config = dict(
    activation='swiglu',
    norm_eps=1e-06,
    rope_base=10000.0,
    attn_scale=0.177,
    init_std_o=0.0,
    init_std_down=0.0,
    optimizer='muon',
    lr_mult_o=2.0,
    lr_head=0.00785,
    warmup_steps=200,
    batch_tokens=65536,
    seq_len=256,
    steps=5324,
)
Each number is 500 + 50 x the weight over its row's rms, rounded and kept within 0 to 999. Layers, rows and columns count from 0. Numbers have three digits each. The size before them is the row's rms in percent of the matrix's.

# k: layer 2 attention key, 192x192, rms 0.0504, rows 90-126, columns 0-95
# q: layer 2 attention query, 192x192, rms 0.049, rows 91-127, columns 0-95
# v: layer 2 attention value, 192x192, rms 0.0339, rows 64-95, columns 0-95
# o: layer 2 attention output (transposed), 192x192, rms 0.117, rows 64-95, columns 0-95
k90 101:509562498623414518644451485484501496526401522566572576404496502518392457535559478579575491499481491515423426451484603499515509502508517444501445596564499459574552559546469560529575552522478539521523522527551456464516634524558433538491413447498503537539480503436477532428519437493570550459
q91 102:516492477464431407497429518526518429517485601356522531547460460462532474496503512491496529458508491479539456442451450458543469559532470436584610498489584477487501568448514469519570470549563537476452512465646481479538610560501546573498411437490477437499602518492568567492559498594506422517
k91 099:502531402445520605448523548476476487513519482464516554490528501519533496494538449491533525589579576511553465481450562505544489564510516584552433478411505525429496388442494495567521461527522582458412464566516605495506547433473461468518390452506493456451469435570524469535472498477485463412
q92 102:501511418605527425480500394447539493593461453454516488422450423432525513532539552438605437579434458450516468510543503445542406489538513554514495563507458533461484524537521548473527493500466485437615527551449505540550489414564456465454489498462597438508546464559483420492417557458452485554
k92 100:518518520535514460469556511494591485489429435495486493543486442592520522421441483470522477449514473531557552439572488563527584537462435526429596483527570522532518461475377520472511412522483608581523436487552469539455531459483539577563533504500494435508546585562486511480543460511550529435
q93 110:449475501486534466516499432493498512487459538547593473522478575563494505512519554519459504504381511585540435565454462508473515501509492493582463571491572560473509559478498463495552457665478544527496498560421576625578511445460457509568552537526492505517490561478494503430545536562537535516
k93 108:493452455429473543521552442561470478451572567542575504481411472508498515508474381611505437533522489564515501531441449467498505529535611487454482568463557526494415465543526534620454613492563551445551514491478495461444466531480631510487481579503469496539508519577452562494492437434516512458
q94 111:466459412507454479556459382608538599504521588492511489564473515499539407489453478475493519495455468454395505461545445514389376459464509566448501587579489462552527600496539359518427514500459515433450498474467485464466543542475432517508497486505469444444506448531480477391593461518525475520
k94 106:538423495484491535545531469481504514437465462480470597471549472494528558521487476458425558594520441508529535558539445492436573501494602372505553560413416515475438433516491527524538484493510492491508562397456497538573468565597567497440445533431558534525439555497482510529399457496530523522
q95 106:483486468450526558487473409519562481491565433489424553460562493543505573532550543510474493421460583537449570554523509430470524515433471495497520462444540352468436504430519502484490559434500521518535537467449502480537395566394523455550534535478635511473441516523530517559416531532583399479
k95 110:470514471432504477527536555566533436452462476520452437459474515412499574402519496509445473512483510440502446498526486493552515486523577509465422476438522501527410533596659465546504444519480470484572573491541516405502512471541486553512491628530548392538487578504501417442399504546480520435
v64 110:598540533465460413510542547501516442514554597455441466570503527632580529470532434559462494414518496517505553454502592584433506519422536539476587494535587504520511459557406504492523529539485443481598453555578444433497467556487535488434456438456515506419479361588517441565584582535462481402
o64 122:515549523500515502451441495480547530475544467518592591539541539436543517538524514470522511503576547545500448531447492422564450455544525545445481518570480398540406521438570577474549457517513543441510545508527488521602518478527483511502474501488456553516509470388546564452461434480550572407
v65 104:529430424448400484459503559534526440587485553618615479502582517456490505465475545439395473498496537435469464526530490493456500503432388482568486504599510581473481535405443514454571536415465508503568519538456543449472504483565545441430497492443466554537538496537501517516538519454461517559
o65 112:424476495514582514454470559502502541416495505503520529480459586604408570507551376532559458493470489489455574523387502529505454466543507469474387544512437433531498497509576404458533474498454509471458481471542525474509475440521517500511472519438516469455513494452552523526449520481461490430
v66 106:510458504581419433466505474560641463457431448506517537477588499465496528452536495498515585487524570508648509608470483471513524561460505489521555424453443482574494568470397472548456442560438563506469526449460522497528580536370493514373459513414506500537499593499594409532404449471450498486
o66 109:418516511461492593450469532470388513556574553511475512517440487507489440499402512503494449380568493422460541485521502548458480551584461523458489543498446542452498480535544554471561515468460530472489547446542448470406533429619474466498565499595533506473535441440463501491600536561565578478
v67 109:409477525507532435584449506382491568440522580481457436527483536497474435507421453406411469534543486470494480523457529529563520518518431497496503556576476548492535434485462646494558481483553516503461367544444553508494493500562504562485419599530609494575569450466560482444548563477552568545
o67 122:501529534505431496505547541596499451543520449486473507513532549386403499497549544548617435524503462490499566471477509445487516426525548422451416461491478466467416579433502535493501488559561484563598510552616514546356515549457454509561538460627492472483484512577507536517447504499478591472
v68 112:517486479463489586460466501499492524562514399542452418475495387550521482444568440503425643454569554490511436549474481497468472483479624542476501439440575517492450474447528475467439527450582480511485480535523465491543530450512491489504481397506523523459444440480393589533450480448552460510
o68 112:565503520537540492499481513459506547496479600459621513551551413549487546529534615547506481575420571504497499529467473443497466484523398456546483520589429532471584503468462460483470465528449565492553465528458480467493596496448508486517507577469440576579429480502616442586486498521466562448
v69 099:494560404500533525434478435609514553451523530441556447503500519404525437483557462503543544516480561432504537561553556549516488521502612494461470533454565491489452523439555500472382542528441449558442474484471552466508525496449536428500478452508644514406537487495529482510482634507530548501
o69 105:455472537479460502489543535343599563487471533572445571469533462567476526457511525433462462477494572611538495429487408453430447507465550475529536514526490596488479585549542377448568506493515455531424535501493392542373473506570460427471503457448417504437494476565442427499499451458492527515
v70 109:476466517579549541564504446514524473548474475559527492471497545476469564574496474473451448501561497463525409554481523407322494412451489425460468471569435509551459615399450446436526531450537453502496525466505478485480571486551490557477501520470446549439507557545482591581408544545572529464
o70 119:503531482423516376430491541423442526410419611580494517441482412580537518475506483489554559501429583462534554553508562512521506507595560469555506489455514419457485523525483504462569504500452472522493502554532421525502496580454504410457554529519600446562546493509490458494593486403576507479
v71 114:409540539484624499489511547441519434477511502476531533445607460438473490523559516496546496469658567446568582456431478475471598508502549450433481505505436446552543536525470447562577541439390539489462496449568457510514579540509614534547420499451408416402594535509427538456489503561468608517
o71 115:572447491502457532568527531474465454498540417518453502500366561554567512540405491477542522479433512477511507494521472552556436511389468524563497450464582572518436613552516585406446491542483417556530454608435483499537538478554487471461493437542543454501546485495551533557591470384523453495
v72 107:475548523522556471521477600443477503442523597557564478492488579549585547585600386555572567538447473477492518522486508452516494474535597556496484473520480547484445404530457528498549582532431564523498487561499509523564491400468458517454505500571437462523396492547645434465520481461472554481
o72 113:606582436573364583429448355529496520485529438482430525527624549501457460475420546517510447442550566503530459476514553473404460513470467469459500598577526429532546547540547511484481431489525509449600536444535489498497602529583500483529477490446576469465455402549500521526530566543528503553
v73 108:545534432483531488480560544486472541509554467482500484471547476475527518589529523388572587404488447422602498521510506511546511582499532574517494587489496564544506490517468452500482511463429486500519543452519456481532504544552470555528540519583447501459488491577534563518491566483435522465
o73 115:479454511474452509547488532414472479431502502566521574476434526516490556482493522454416446541432465559447459496542532465478430394496522505500531461569439478500504476503414457434435448486537563498581439548540482470546509499523412506512469463396610409539518465563560475472543521591454533557
v74 108:481567513617514514506500503571509586522482438428483584541458556466511452328521460501498533494462414453467508496545418496393500429537489502451530484542472454530500478464536436557549455536572497508516449489459499449505561471574456538498565492478489360531527511444538527485526497437474502478
o74 113:495528493444467538447414494576524458506463552564543457426523442609474506495484560501478467451520573613511519526551612557597583558413495565511515443440502468372419486593520480534431497500422564515410534478562511499484503518490581534531619483450556514476451547473432513514516542454560488551
v75 111:545488560430470460492466536528549552409500468443480432530542446521531504437453479643460519509537454471566451494445528540577452535421535408489532536528502475560562509491574479526480424488431582431584514533535476599419566514504504443495522517492552499527398537474400526497542529575468534563
o75 117:504586439524494475424620502560337504525513481479496562532493503516424566557550476476449492447481498473448522554515409617549503470447577527477496532526460543481519516576533558525510502507529494598504486478486552504572505514506495548554430490543439508442577477504620524541550515565534500523
v76 107:517528552508541487480573499521484495380539431560491551583582605393473531512529548503504545494477506466555593501437426488463527517423462469505554539473558488485469495490477490536469624509529496666512520628425539495504557554426490456476438538518431453476508433462477428506542479566547526469
o76 106:445406452560480537430451490496575404494478483478485532540491409485473414496432423535495550491438495470448545522409578478548460570475555426532434482391437536510484506501517561512559496472459503481519564415528492470471475484501432552545519472422458428487514556560529619491464503416568443459
v77 113:452467512497457471538548460436577403438473536498468409549533474562621500500502438415494454585507462502409492580451434461493496535399479500465547413466495490409491438453555580476452560444468546447532576463464446535633440455588473539539489498462509415539492513478523459482442456463510542495
o77 120:538562559471560500521494507564491604453601436443501426532569542555443463416462475588477441394555537507611595414554532413457471539538498474514470417493564539513494475526445412541455461475459499536458562517443524358493444488387501606439404548489490520537515506513467539495528539538530507470
v78 116:481478505564527525453417486446540388363571478500590508484449503541439476433472476437470448517486482483532515514517596430510483517491535537484627529547517461510455448443537481455432544467619604491496434478460484531504484555454553466527438524514520553564491542475549533437458464536457456524
o78 119:502437542592495479523574577559564594554521515391517563547522521537472442568523509499538526527508573491559467463460528596582594481519511475497562507547480584493556496504446481540467489458466459528411542461567523508502591436577538389575557483428420450520510584586510458532457514487527488621
v79 111:426518490577528570579503485494466561476521475607509401529489513466496438450613517547424489458530493436491449457508393493528524537487527440533440516487618456527582554339424551475519517560475526446507470549588525447500508463476528513515499549542474432541554531474542537539483509527464439530
o79 118:550518519455540513397545518420462531541514544546563544420446444505497524552450576431625556506500444553493552512469506487430532434478589536490472524479462578548461488571545513494495510607604605584524506526527536484466521405495491486593517512481463555495536551454514575434507449560463587461
v80 107:585481496542464508499481551501479494470414486543542502479591409479475467492432515340478494452530537495547474558525432509517494557524374482517538592446594420479473471513519495480491475475414450557640564603536486515449535512435580571511519419487484494510555514492533588509547520453444583475
o80 119:411519515481497573434462496445479555601629471440466487516380472513468547501415459500458424410499417492507498462488442491451520482495604548470514468446448525506557535498449560541504589526590448524386418433507485473463462477447478514460495481496561420546501562533600430439446447423510553590
v81 108:466602530459492477507458503418478458515412459445424412497540534475478491671508493506425450517566561447602457472434438503470492525486500556518479620501498479432528518448541549689434423563501466483503480528536545491506500560529450459544498490422532539507516458583447456555560495479500575545
o81 121:479466505429477515363515608551429538426581484532554568526488488482603578520501515548510458471541433575408529435554546447526560482443478450460494571572474554508424521546484472366483490501523532527476442545549397435366513500428454535520487484556466451455579406513531592557464521462478428387
v82 110:520558532465552422591503550460560533474496562471452510491484407520477601500445449507502435505563479509517538384456581527466477542592449593583479549490479558547473508450477492461462583589466529554581464507598477562519498512449552629421457466462552490585540497540510584538416494446505479486
o82 118:480556535580427469503407578546515504470491440632497472486389601551469522486519501408460590515409493456464480530512481506541552480480446447500543530492500488485546425418479519503466479531567541549540558451463469494445407491519507468606506501512463558490534566416545421516454464438584550587
v83 117:450558439510495445506477502477477501502542533541447552604508484503404467445494457490445524592501546490581526450529554440475459666438495529641400476494478467530444438454508513488474483481447513495474502516434440519592480502530492490483545519619523543402552499439476414584513401513456537515
o83 122:476495517458537552512510548571477462459556461497506521544558603467651518521478460484504475579531486579480533569521481505501539549560467517491480511507446446518532521529422512534550442499476495534454527458543481496469536479530420532552450489486605530503460509564482464476573561512449510579
v84 111:438423436435518448508512541558550478447419513495528570487494428543475513448655481525378521528561587434458470509576503545520444513519544467459459473492532565465462522527506463504584497566509594466515523449496397441574426545502503547471574516425360483455557495520420414481491551457572513478
o84 117:530547537559482441390516527445416455468438512525476521488391565354510458527483519555523495507355522497551563518418448343437547538559400577491483552440472503479431536545501508435565479501458440489444502505586597471535560518532491499478445567509577476487426537432479533585461509492491529511
v85 113:525557425517478485485508570513487475475475471430449551481527399475455539507389560487519476581508550501514514484477460479487512474496518506537509468506562574429443538429482446517540573499488484528493493516552569424361403420451497476486582542475568572536486429482539532524451462540485547481
o85 116:476486435515482463492521445612545521471559575539474537511475522402540514437481467411465514473492482367523546495472514539595474500428501478546552514492446474451442447427424510539453439528552487591445521496409438509570608558501525450521487518472520530406552581486513518504350498535534484520
v86 107:589568505453525541416511410458507554478441424464538522438512535478607516577545447534463502453569479487495404517534478598445505425417491437495414425524490539384539484521512424531468541433566480407583503559423543504554501493522478445443576571492419530548439451555516526454485529541405507431
o86 115:540505574545514538462509514442468522545456553507486542446511541541492458466531539462436544535473470499495459505431563456488524518639558535528481475588536549554460536564558497432477463554409455409520494509503456548496441537406426499501453518473488567473528454491417487644521550470554427462
v87 108:577556554543555567462504501580523526452533468446524493516561549487604477458481501497438525529518537390437508601413475481556466488597475631539431497408537393508419507511601524488516535503494494477524565402482529418465529509448633508433527492528512520527541464404526519473436465527473520517
o87 114:603576408498464518512424442484556517533597557567466435554466545384497527540564493478441504533546518489527519444510549504437549542490473465509526525445456524458508431509414516534510440416506579512466567518541456548483460513515418478506458499453450505568420522547533494541504484479542438517
v88 111:579508530421621362518510541496434590517521522549459554551570489498460458449506524475455521565518468464532552545428578548532498551444502537498485512473554374531522529498468471583453498459498462539465446437515422544538429490511535500547583494558435464456477562443537454514537512519537498366
o88 122:475538535504478577534476468541602533445440471502533506522486518533546447589491478444503552454436433539573412465525407475507536493530537532530546502483370593510525569610557536475572577538482518499507483497458506495515439483423476456488499489582540478536549457509488552437520514475459468438
v89 116:510461535446390498544508497603502495469538454494504455482474460438463463542536549455460484578478525491522520506454468463478509505534545445490381499491437460655464424504573517489485453515519514461602545498548497469543570523436429439400469538516512484518533600499534562537504411511518514511
o89 120:448449443532514455468536491480498412481516447497499503486488498595462421501443541487589485433486549438503403410490467484529481527572493483531638520487514562467504434481441534502565498411491505427444473451495476490545432473598469568570527498454527457606453483537563454520525508457547527507
v90 112:529465502471496592419505507510482497412570589493479465522553456572599517524504582560551472503497516462393513416524507435511575562481498516484472498542469435500462513457527353457595488521490402550497467485536431533440502593497519508471497507427468516487536502525544565439506403436377570476
o90 113:482471496512435434549472442521572545579571467515498530493457558505490496536497467463403490487603473482502517460451516551547490464486509520566473601450523466509504547536392496488444531516464611517472553472479463523612596494508485513446398531552426421403562508441471503458577539497544443525
v91 110:505562411525470541545500471571463494543563525459565593492447476401549455597589402545509452476465562470508449441462536448483569543509440465591522534528505436570434480494455404580486511483506520473506568603536465513553559393436542563515507446477485520518482435513499419386503478530502494588
o91 120:526442554458501464413472458482516447437549470563382382521429535534493515495422457518514525560443483416477507511461550448528558531490535467503551514538519524503394426556491450505409464534483511507445581479475495401512486455584565391545510467466516420431509548510450542521453507364447622443
v92 106:533435513414565433646464487487459441444512471481415498417514486487520531492529484512529503545467462404492508557520468514430553450583554508450566471588537481519449476399481481514474508525479447539480466443576509458486516538565620591556503483521513421485539486388412406478638561458552385530
o92 111:440568475541437475536481519562526526492517458514433487490530415482515494473459535489379448477471547601471423408456486475572469462565480511579480509431472549527567452447529387464520548505567408509477502468517475538525553475526470488512522520523524533501537510552519601512542465507459588451
v93 114:558503532436521558556536456474575515482372517501529495496580429443525420456394509564457483444509458521534594490556441455611472551416473454506533508470484500441547468504456432382479520513490508429434498538459478442571480448490557513503526541519562570482501452361486474454487493497489508425
o93 123:462504558517516465449499570559437547496491520521578504468500558516440481526555511541546468429502495477484380554485490546424502455499546539487531463502566466542558447448507482599540465463502444529542529450507463638533545518517537486512427486458423469519589449403538460463571558452513529490
v94 122:522553481532525485523424559485509593577483498458484520505512590558543513533584521379522446472464543536478521566466479495487391491530432371510546482496505566459435544488488453358543553539519566462538461529476520488511495537510546488589513528543518598555483363462528556499707526514485550521
o94 129:521461508470448492502567438423452511464447537479511456449509426393491528463551462553437518519487416425524435529492498469445557470584538549587501483596573485553552432543580542515530497502535493503521592485537597426479564428489469503543447526428519481518555603407421528558504547455439543540
v95 116:501539562496562450525519423434553523480523499519375546578450574464484462504465494436494503472524488500455485434413498441561434492485584514503527482487535437628468463447439487550507481510489514488515452534429451469448481544534510563479646559447505538455411540513438513477450497480428474513
o95 117:536532528489502477464474505536509462484509424435560422529467540526598559533452535474513427475471516574463542552549421510552538566495505531519484586467525526514506472417458530487426475524442465559445511527581551462602513509481463354576514485510487597558621463464419527446472582478481541503
q96 079:473448512592522432543585569587513502544502569548431417563479532507534507559514506580441532517561534422438485474446482558549514560475468492550457437498576494407493515519603489553518455429499471501408601477538630437483501511505488565490454496357506455552475571483476506566550556417463562469
k96 098:454529576452546496482529445345476560496529496459600615467528504485475507528482486503496493464458570550563566529536408524527453399449493498417488436524475492542548526504596544525474573584592519468556527510513491497530480525495516418525440519531465454501574449564497527454486449503438587516
q97 122:548447369519471552494436562545514513520523538511454552500470442506593585432463476510549496587550459456490461516503637522392478554512496590552508543533487529433476533509435462519461437484480507567476506478445526555505499536508480490490535505471478487514450489502576439524493574622584452575
k97 101:531541525563486478493526471553419517490554531400456426480466594335458459504510469416492505540516413440514494490448493576577585606584453405454596496495467449527500519480429468513545447458592538465460504525486524558456516426568475543538471502544525518495457432485461458486508386521494485500
q98 098:507486556538479527641524469473430448627514568531573478504433533472467381491515543488422502527504567540492514396535458470465441562483480474547462509444459535534559482412441484491553512570529481448448486434417504513556563493523551475495464469530481500552532528515418451462434554441455530483
k98 093:439509453498496536428474552495502525492380505484521538487514419612529429518471410596484578516476504594550507519515525419408492370443551543500458475584525582523507495541561490475454474428470491398477387532654568540507558585421414485545511551560525491447505490501604449464516538478488495466
q99 088:567463517530519553503545437533497497566526476520443509444576577437550497486500466423532499471558536471527513510535472486473482515516518468489485453491441491508483465505481397494568511508460388576535506509432484503512518520489600481433486404385441544497473620552588437493523527419594550507
k99 089:546583536578514452567510492455525483522498494502687466526399593493515452553539510525440485477387501546453446467479448552561479531489536595470425424488559474432573511549544508441596487538547550537541397447473456511573502373545449548535512477475470498462513472477501504500453484465409432536
q100 094:457502526529529451449522550483489400598474596430456475543424546434514443425446486392547432525448495507423498524520471533501446472495570546504446595508471547617518480424555479465509525460455456487536513471459473414426569575512542372555502429464518552502543541502508485404519402468480490470
k100 091:480532512578519520508404523521575504537414494563614536507564463571577465484514478565401600498556570488509507500568575471476478444482570509516449450539470450488487484521555544475529537534473450497570424486567598521551581530560499489515505521570390385464441480468513493617496500437447500521
q101 081:530492500444434485472513516509544520526467516558511557490510473486491468537536475523595392417522464398500503557462513495523481529471410424535496502552498526465529584578417457549501568555510502552478398535470479463496523432454479433482475592492599508522541504535582492493512601553487489539
k101 088:520531459545509510499595413479485464445525481407508555407513557493437526445508552435518454451491529460485532422470455520499526465490508537419533406488545488529539530480428508426567555450500432514440555605411447519478466466563467507503504407492517520496502523458361485556475355458506499508
q102 112:485516559548543495468487558525509506513494538523498533437592538550517461576493446459573462503527552389447457474557518456539477387508495544358459462547465562595554541623480469605505567490498509487575442526522490508501468500505488438448497525455560579472506577539549452469541504459502495458
k102 099:564573516541539540511545506493531532509463464477625606472486473558503530430497503555516495506426560622519478482615518412538405439470517436463473509607478461560500451482581543375477533574434488469505506495432463525546486563462555460477490524484391432525494480480522631481516530473538468542
q103 095:493588556452431546498575482560554518502528443498557402470572468426478436475526573464466525525544569441488448600538572529579642575474559496603465459394501504504514562418431555445478558575520478493501532403528470547551599452571540472537469603533578397488521441542553409520397505534571543430
k103 098:483496401435479419562468482525542494492451547550499519431528464479467523515568454500500516478450502462501492519448552459463430349426521539404475535509557585526474530568462476606510512524496534432503472601548430564462520521488487429502493503451587573564587550575605427539502478499530527354
q104 089:515520452516515484493519519539483453613499507548403451507454480481515600525515482566552535575494507486492451425369508475641451498623485446522561430456444451478402514507534456539515546529457477447509547525466445468518525457521471495531543423370514559557512513463464433563575508450567535474
k104 095:563453452515509507435574479460487550570491550503465506496416522537493445423439430612517487489589511503561474439520499485489386348446455511408512560583491513448554539555629467470420523425467486526520519488576559497489581449409530470543486532411531492660525463440515525588423461509480557433
q105 108:468567522513512470581413545503461461494578541474607450522392566510523374558421485477433483560405535551450497461623480498578420544460530478516436572397483438595456379424494538486559483556439539449500503414475506459529535496578434538524488413618485442413465524535435447446518485493501425524
k105 106:545565463466494556468477539536505495543456493503448453572402546565556508467450457644460456520428465532497437466566434491540476542464573525462440605517466473587480469493621514583471465457460487448485495444518572519504519480359449464477479586548389516483543503568536419453515525445517502477
q106 111:422476540521537594391498639473471470513536467498522428425495457473549512556613436483522570484535559486550464502431482499518547549465503475518495424570396528474474472547505514406429496497511475487454475626504498459473442433533418570480536562547513561490496486498580512581476539462571592605
k106 096:483527486454486477524588413438440538489391474477580517452468352450454552512599549477523442432422526437484497575521515514490405484450532412458601471504505457497526558438356579347403522499527502477458546561525403559504444563489543414490504523511529489459568508555535540626509615478544552479
q107 106:412517490428472433494450566499495535457510515493468545518516577555622473475476544619522596456552498559456510468555471437568498507558551560528449519449470451484492498552483507513474400458486511494457413425555552495466476471549413566475535523573486426478448506491474475369450476509445558496
k107 113:492501479527423476545560530446397539491520530417487499516484608571574551499483473523427471387487487577486501481511448413516476407541581488503471512448458515464492378510492508459491435512475535543522504455503454463521612559550494514534525430612439592387445357492528460529458542413468482503
q108 122:493545496510584550540443554459570467454555421506551506473466556432506501518451485528418511527580599502502548459600508482564518488407555504552451521481528505518468429496571513504483528493509498503463494401444480458548693477459452454456474545535507503504502479518540477437456507505447460382
k108 099:546497529470476599500482602499496526504512510498524446565470510493539503370511476524388442526459510468479485480584425491405468490511524508476481537460455414552507572526557525553518450500458473502565510349521460466556608485432496522463507523521472524448604450483447499473511610437538535529
q109 101:511435580541454459496454542451494496436505558474480449443535428558551616583586460523540523468495494466494477506529420450543467539574460542524495524541517512481539525565516542614586419586645503494516495576585478485445411553460518551499574473467522544530497383559467544453449463440516442515
k109 113:496442516479465584533428616454462500528550562548498472480439593503477514611545542414554423523489484456502485546404358516539546577629477493578510530396500509581518476439420509455509423538544499551485463541406482504496585502579450525490393577456588396446519604562535471496586495506483491537
q110 106:481535510488464463574489551397474405525404462476506501435516430515476583466606534492553515463523573491527553621421521530434501509544414483421546441547495493442537562480544474492431475515499549465502470566447391514489504518497427483460494596554553520593454465507616495491502500519533486509
k110 112:510513575427495522497517555460470571538512438472478450433533445508459560513567454446467546573505534494515483532418495576440562534614443480523588430532492490465585539515449527486547536549551431488581507560539495524443448532545487552438471603510620526535514540502591516489522513510557566542
q111 106:557549503579561544531505472440536548633486519549543521549458504509481540443462501517484483576608554474493439508505575461529550527497410588601389572489501486430478519492460435544440534546465564469426464499545518596519626519491542537507504531501491523513555494485431451533529557533499440426
k111 118:429558507471570502520462550505534484426531584490503456532508574577488441455494582557475623551511457536544480580540490510490490546448483536469455518409538524494467531545587401492475480513360541468555510461587502498501487490425447475507585560425473437472492499469506441502478505565471477418
q112 117:413458495464441444499483544468472406464476576479504497502498570471539519458437601505520435447457461538503548448503478519484494450438440471542468546487584550650566528399607537489429563519473579458479512407498502537486462447452497503543449513507502469538537533573468481458474484565439474479
k112 105:391571456510568521395515483395484518518474506461462539454487377492500514476410499508563608490602559596531574438480499522430536387471493485456471558616584506486477520444442469472393529452548471567498488439488569577465479536449482434438480474545462467535450413529564550465514519490531448545
q113 093:473498423456501543510407541560512458594561553568402440473419579493482487494520418564490433385563514473443485406568525548572525432532524476454508398506544545462484506505578511551469456456453439494445494561473584404545502493522512501476490527440520534460437495463505458444521468423510493504
k113 116:535495544470440643511472502583443498519510483507499479427535412419510599531445515379500454500500486455487468567471547514505446651545413550562606473481470503521456546430456504524470531517440478491440533541423519447402409477533442543502492574483661514568484552489469461587443551489538439497
q114 109:540487531539430528536403558529476544558411544481532452511512531432508524438564558440481526482424547578531507433479524540491471560494526581426458608511421507484489560463438454502487489529565517462485443412511507439540536532470463519433383485502427566498495620521532489564463498442524471481
k114 106:521535463464515511511492432495519471448444499510475521534495521483484485546510512439490479425562459599596547559542540541476521587607489482478441472492492565572432492474422530410483591538503438482497545481543410513589443478545467482573513511446496503561524590548533579584444485445597509577
q115 095:503358450520446505530550565531433501463561409479479507542534461494573428527596528549492519494620507464433474591409577482489543539564484419514556458531495558536591513430428488500543550460464597527476486563410543511526478542541453498534511463564550489573572442503523495531467431476534545490
k115 092:479526484467512501493503510579464333455551572486518428552526577594500537484473454503581621448538541548471483392456477476400592508562559477450492446503596470533479553492541430463468450494462487358510565543424511473437487496507492450492498443345458552571445479503501486482479466481579453583
q116 105:478565456574396461528448501456448529523451532461550552469449433421515501467389511520413532444541551510540507575421430565513617534524499550506448462389473624513536450481514413548454529492481463502521430534439498525487530523571452446536514421526454546467470424610430486555538511464479542495
k116 103:502519536497575536541587460520507448506436448510538503567571562528529496540630496550519475455461505498491542570455459511521503536456467445518484465489424530580492504516462448547527468435432525413510470496443470488520417477461536487469502441506421513459465485551522444547514360350411501391
q117 105:505509409500446521498477501388525454528505466534532534513451525585502393466529433381499406552587461509420582479500561436452457372464523417366533542504531504570521530535528465540437515546494500498505415545520576505432504419654532577538521488516525492509528546499461513499518410462504535504
k117 103:459435577463501502532505423492401534530423449522499512486491475499434480529512520569440505524436530502388423508491555573514495515502589569562452515520480437481518462436477499482435473544496472497530527536540497481501380426581422555394382504457535498417564477425466473555454590514495448646
q118 101:475452560496577420438546511489526550538467510572489435578411480447489436437541439489624551581496474575464402478547479497422504500504532579515475478514454530610446592555530386580474483510425458474470506511458447417489556546515566417495550469537389579440524493525417507448572526505602518505
k118 111:522521550500487521505420562599483459499525428509437536496426492436397580614507477437574415481551573443491521485487474535465453582444488462456592515520492523474511547561386534468490534525523526588378502497398444481521532522545443451435552491432446492522528491535525440504553443519537474564
q119 105:490478637459477512587513430528485600541458410451503524552552365517576484584488485459420512538488472508485589581492544461471432526437525467503606537499500454524499489402518480440456473439476483521515574545509494408522460454511449543439504590516518422496464446555538470485482521496462420471
k119 104:475551522500538516556551496492515519546464473426561510575630501526524533483530559487462504508532532486537448510486485498484511501572628593436402490479442442451466528500536450508478471542410512529513442459554457447522500403542429444613507590589436396502536444426527579597511460510532488557
q120 101:447485502462485543432522482488495449478510480457409525521472633510492609441425494468444515496494573520531558485540481546401457494513444528414443456487500518434484488471441531536491498483516487583440496542484593468489562474461478494492531470527460557450498397509447467520515525535389556598
k120 106:478449459533490497498408542564442522450515500489436485413465533523543458448519576586521448462428425422493486527472539570446484401540437511508517529567520583501460528514485471560495496422498449548479471473574602443473403599505539563470523504646497556510454439431485499465548549449557437466
q121 113:466593495566583493516481568454507623487527480436523464488453545400436513600398472456496559506519448554534468408470430491535533492429514409510452574456574541493521472591555493445483439332549502459458516575457613570575596481483496482509437385608391483442471515546509504451494587525496498414
k121 110:468503590428484511449505483436485505470545519515527518468455439496451501528494474501533446457548488410621424475421505446521496570499464493561626429552513534510604541523548588484537494520513550430497579595505393532496398476495605568473502508476514576578531568490564471496532523458507535544
q122 106:486565441459516440506559542577509490509512481484472427320546526486527552568571424465481497438540539526546542552395481515544507443523402445470540356437402550455554513514510399535462481527522440512495497538615528422520520513472507458522520562505567582566434502529495519502544475434451561529
k122 101:460558487557510510526477430528452504476552433464523479537441508472573479458446584501375528471533506517543503512472452496597460453514495470528533624459559418607503478470506497494510518475530491463431431430537525530454491416482423487591592465588397404347409437556463538419529560515486500399
q123 109:482445476507565407593474585558534590500563515500507450567462616517469471425577450563553450423524439490471497490411441574493549510505398422527439526534538424454511528569424475546535549538463441519534509446463433438498517475530519459565542390478406541438560470490476552410544457478495484532
k123 106:490408446529520506603412486505499545493626511458508519459500504457507541643497450530489619533573538483566502498570458569511498516439535457463491432564436482452402449521451464514524533519499496460521503492397532457554505483409564527531396452579563466410543476528454382483521466417478433607
q124 105:463493593585534474558454470537497479479490609538529519528430529487535528520465539496485435436407571475515555555420454560566444480504481503438484554474410528541574482495471534436539499518534504503541516473476394512491488476544511391473522520569412506578561591487472479493516467385515581519
k124 109:508504519496509459491492523447562535471516404500543526497461478505519564527581515429554510450556458494522584527478416555556525467588457516519570422558431590462484488594378496432434465445521466549571510597462438455431486500521523525455410520414455487512496544499528562522440479463503493503
q125 101:535486593500432587550613456458519495514519538520493570522441514571528587459454396517477476525509504501605593514466534447469407504419494471380469542604477568545562489522426496572510621502405542558469457402484525489438529503450535593456566382596492466444545414484549472470436505492488452466
k125 098:578561485497609549544540437441492573469453561434448407502526535510502527535480487601537544551499425525531608513495464505458495432535520455418584558471536420497572500468493473432442473371574482462392555488452495470496532540558493553447499520466556420550497553450579543497593575484401486549
q126 104:507486549448487485476490478401521568556451509519561414448532524492509492511488535544444446521583570493596487510452450522496519469512529468410559472565494596547525594516490529473520505552527551417513418614441487485471423557492516415553451590410516463536416624511528574453387497462533440551
k126 109:463505600485519575455514494458492525476578507502469548554479578477575478616467558453472480461509516550420463493489488463638461446536433473520521475556500600412611522503561512507524490452602461527522501380554496563545445539530470567537466521500483499560546493579404492601411450543487536496
q127 107:551471608519466532502507502373537539400501476480508546530566491479508455509437522469524491502579549518507545572467517542556489482513501482522462552486514597523545407488476523471496513549599504567582417558522453506424482470510508478464553474447474534492454530573496613482456524517478529532